Each number is 500 + 50 x the weight over its row's rms, rounded and kept within 0 to 999. Layers, rows and columns count from 0. Numbers have three digits each. The size before them is the row's rms in percent of the matrix's.

# layer 12 MLP up, 512x192, rms 0.294, rows 507-511, columns 0-191
105:478536565411613482526466459467513616387497449425592398509440406465525511436532556416468479550577429512443400501469410486395479507461450509535475538531444538489460462445487494564426578497549463496465548524507541495487553499389504501475527556479501561474465512558438428579489399553480587507513482500457457472523458573432502584613541471493494479537468424446556451561458492507523557463433510549522471520528485495596489494495474480502581522497537440392517503514590593566486495424564491493516484551524462461496478452514545507474564570485535482544552514575453461513456518391521440417
103:515470495541509554548534504557566475495440456545496539540445551495468486537505465551549450569541468485463483529475480492543464599443518463523379487498428578467553429531466502460455388480488563494609568547526579489449480691444510537546469553573587483605605479479521525473490512482462541511471571449484447526473568484488506471492410465565521513606525504602542462516444473583495528476396483444439535521545442576553447481564513530450589480496463494453539516488505614528488560502499482456612433589442506509561501479476384507461491580520469533469440489423437562490466534517463529480
094:494582560422434563522526429534465526519568507533562591428411494543551487493610477473502468508468510626524553510441531497565481417585454487517563520552548498514357483499564470587456434511503463410421504394534500556533536416500473513545395492524402611540522422545473526434527383540508458483509551527567517573506588459550531496469482493417520512556498474454509457491537475443469534448499579571502446562422490498511528477507469482543577422458413458482473492535427505535512538499491577498573512485426488551549524534483451489577515573485541502483510416457459576522592486539451466544
095:551563541434435503498462513545531532488524489422464413591490540532442473516453545508527434577431496552574595547501519504455599401502504456516482416554464579536523507557471536453538428489496398485584446416460448439527488488447460505554486441479478476574516472504519478506458493584430587528481468418517498533508529560509474518411505492500484490391517492507575505575376491443577569429476398431507555507548521509486435537487508551522442535475541468464429438544457423506470531371497488497559537577559592429475549520490506435473458438452566475497450398551451525447584500444506571430
110:485525454501510510556486560485590499563420449428461471426559521539560566513486507517509496523447473526425587450535449444461429447549507590435565435420580601550433490510548512491541502480511457501506513456502504361467562490419439504478560547557532461441623500556478591486560514465551546581446526498414478560441457462592543536451482450423508563446487491523473497558535519478547521523482520504451475488548580530545435448417506508500452439387480491528562548549460528556441427498480555591512509599462492419511473410488466561383493492555416553474438491569564516461461511447520531447
# layer 12 MLP down (transposed), 512x192, rms 0.302, rows 507-511, columns 0-191
101:513501587526493478506489490554411459553577565503478513499529554470421503519489518580476513442396528413530496617460462554351489493543510487444536538521395447519586443526541594534542417512573531566466550447515535575396428541559525542556477517503524548460531496509447493512422512484484481460537513471562509593485470456499522532468523587521550518377521536398498587553559560499475536567490605520429430382489526486485512502512484559481504453500445503440526492448552536521502571522505466611394447572488532487574429487536538493499581535479536506498500465418538474517455542439456589422
103:544558497514533459482557549521565573505560551507488499492518478595480534468517448452484509510469608457488514518506489482465503426433513458484459503459445518475472568493504505413520568465528592494506523429467496540465469532474499404543497478410482476514497559548555469421451548381479405568415515456511511552382493368561583520514515575508481460512499603631562433409550566529433451618512462530549466451610568566508507522506573489566521530491536460554470583483566478501505487430464503545496534520533440497566457517525523541530503471525531532511556405563551431503605437609589468516
096:591499508519591529518506589472574564473434431514532588511438503505506446547469498472502514482517566489447545476473475479478547538482569530508558493407430497499540371595479445482409414453423532433515498494531569509555590586406519522543467501569521598437552428573556493478541480472484435502398598545454504473690470463483532435558486536451522571507489529452510505490514407427439471550500488505515465535533446446429512479552498518553485505538502495499568479462481454493546484566468451595437473398537600535549474526539517506417433565565433494461490509522563461530473510534483499413
099:447445486420510519460425461539528416521517549541491414562507444546536527544348466425516583528501498483441610474410550485556430561523546412530531473497491438497490470522578440587432431482493446476518464419489490455490464483556526493461432530479560576517549508515436489453484574501400508553471571507533536517393441605493514545558508524483511487485504498465542543565515424547512512521564510580551510592607460462459470534480427566519522483500524586444522544476433484517551583395556498538546506566518558413480491425567460453510376410481508521510451530468566420465427519460468484525
096:558468472472513483465500451495544492412490604570527504528491468493519467442494540552501517526532523461539499493541421495414462516416533610486461509510462524515460551505350581449486549476449502414483551508487452473495470553466544473519491491456479482390389455503537514508424483496464384432470479454481555428613398471491406458525465486462489501443557445443606484518497513507578516490632495478451505568411480541500580567521463398434451591443483592522481438449517455487539586484491518465472564448524468503578475483451440479489560509450441580616517456492412506507575518529483519595
# layer 12 MLP gate, 512x192, rms 0.302, rows 508-511, columns 0-191
109:481544518510465474523421515457531521473453452507482510526450436496424475583543526411553534569559541461517504489478421469545587508528523502482467577470583532481446424489447484452454532526620566485528535531481448467594597512519441507451501456431505490456503541567494511513571461558530552542550478487437498445504490450497461375448563478474489472477518504674530582532495588455382490482501510523556382452629511484521441467402585526505541533551518579524388499491423507534467567539437481495546519471484470500509405515436489591522527468444525547408408543515428533491525531569425497528
099:498496370402482564517531440514387477569552561557623596478538528421459460519540507563466532536573488490460517394539496498536460519562488568455477558511480461542531483575516613476551594514514540561512560516337587575493443547492488483541433507550518483514480571509582480533460462439465494459514495522433473508573531499524409581463516478522537541566414546503551476477484439491542487494560500541517451405536457530508401455551512519536479573484526472590468489457449559532511591473528572573471537493466542500460537481482462601458474495530472529445423507493547381481482457498470430408
099:486491445481414472548509462475495466443559544439505443512580468474461393423487542506484629554581453527505484458522496435478524491453533442518484481451437551472525448503540507497498467510494503459402549524511478611483573529516547400453456538483493462555469543401447464468560491445553525457563545505513496448526462625441442493424468504468470564480506485519382564487507428471494446480523455495503398453374498450469410520431513503479579572437543434578464474512444569444423657592577493541444454497531462498545466462529503453470448432472461522428545426524465496524459478555505602550
106:497550470549450466523517529462525533498420505536491470502455469507510461401536579550474572502465519419611437564476484474451484527466519501485398540401608554545556541515516475515495540554464460515410542499482589434505493456516534439479519461483384478424387530513429473443463448508405484438538446426503476471561511566502422428574499491606536452555476547480524540498493527455585480431451493511455489497619550571479523474574441397442447513450473538510502533489558454459404573471499460425424508513568482516478471490519510473453444506462503624526507558561417333511482497537456475507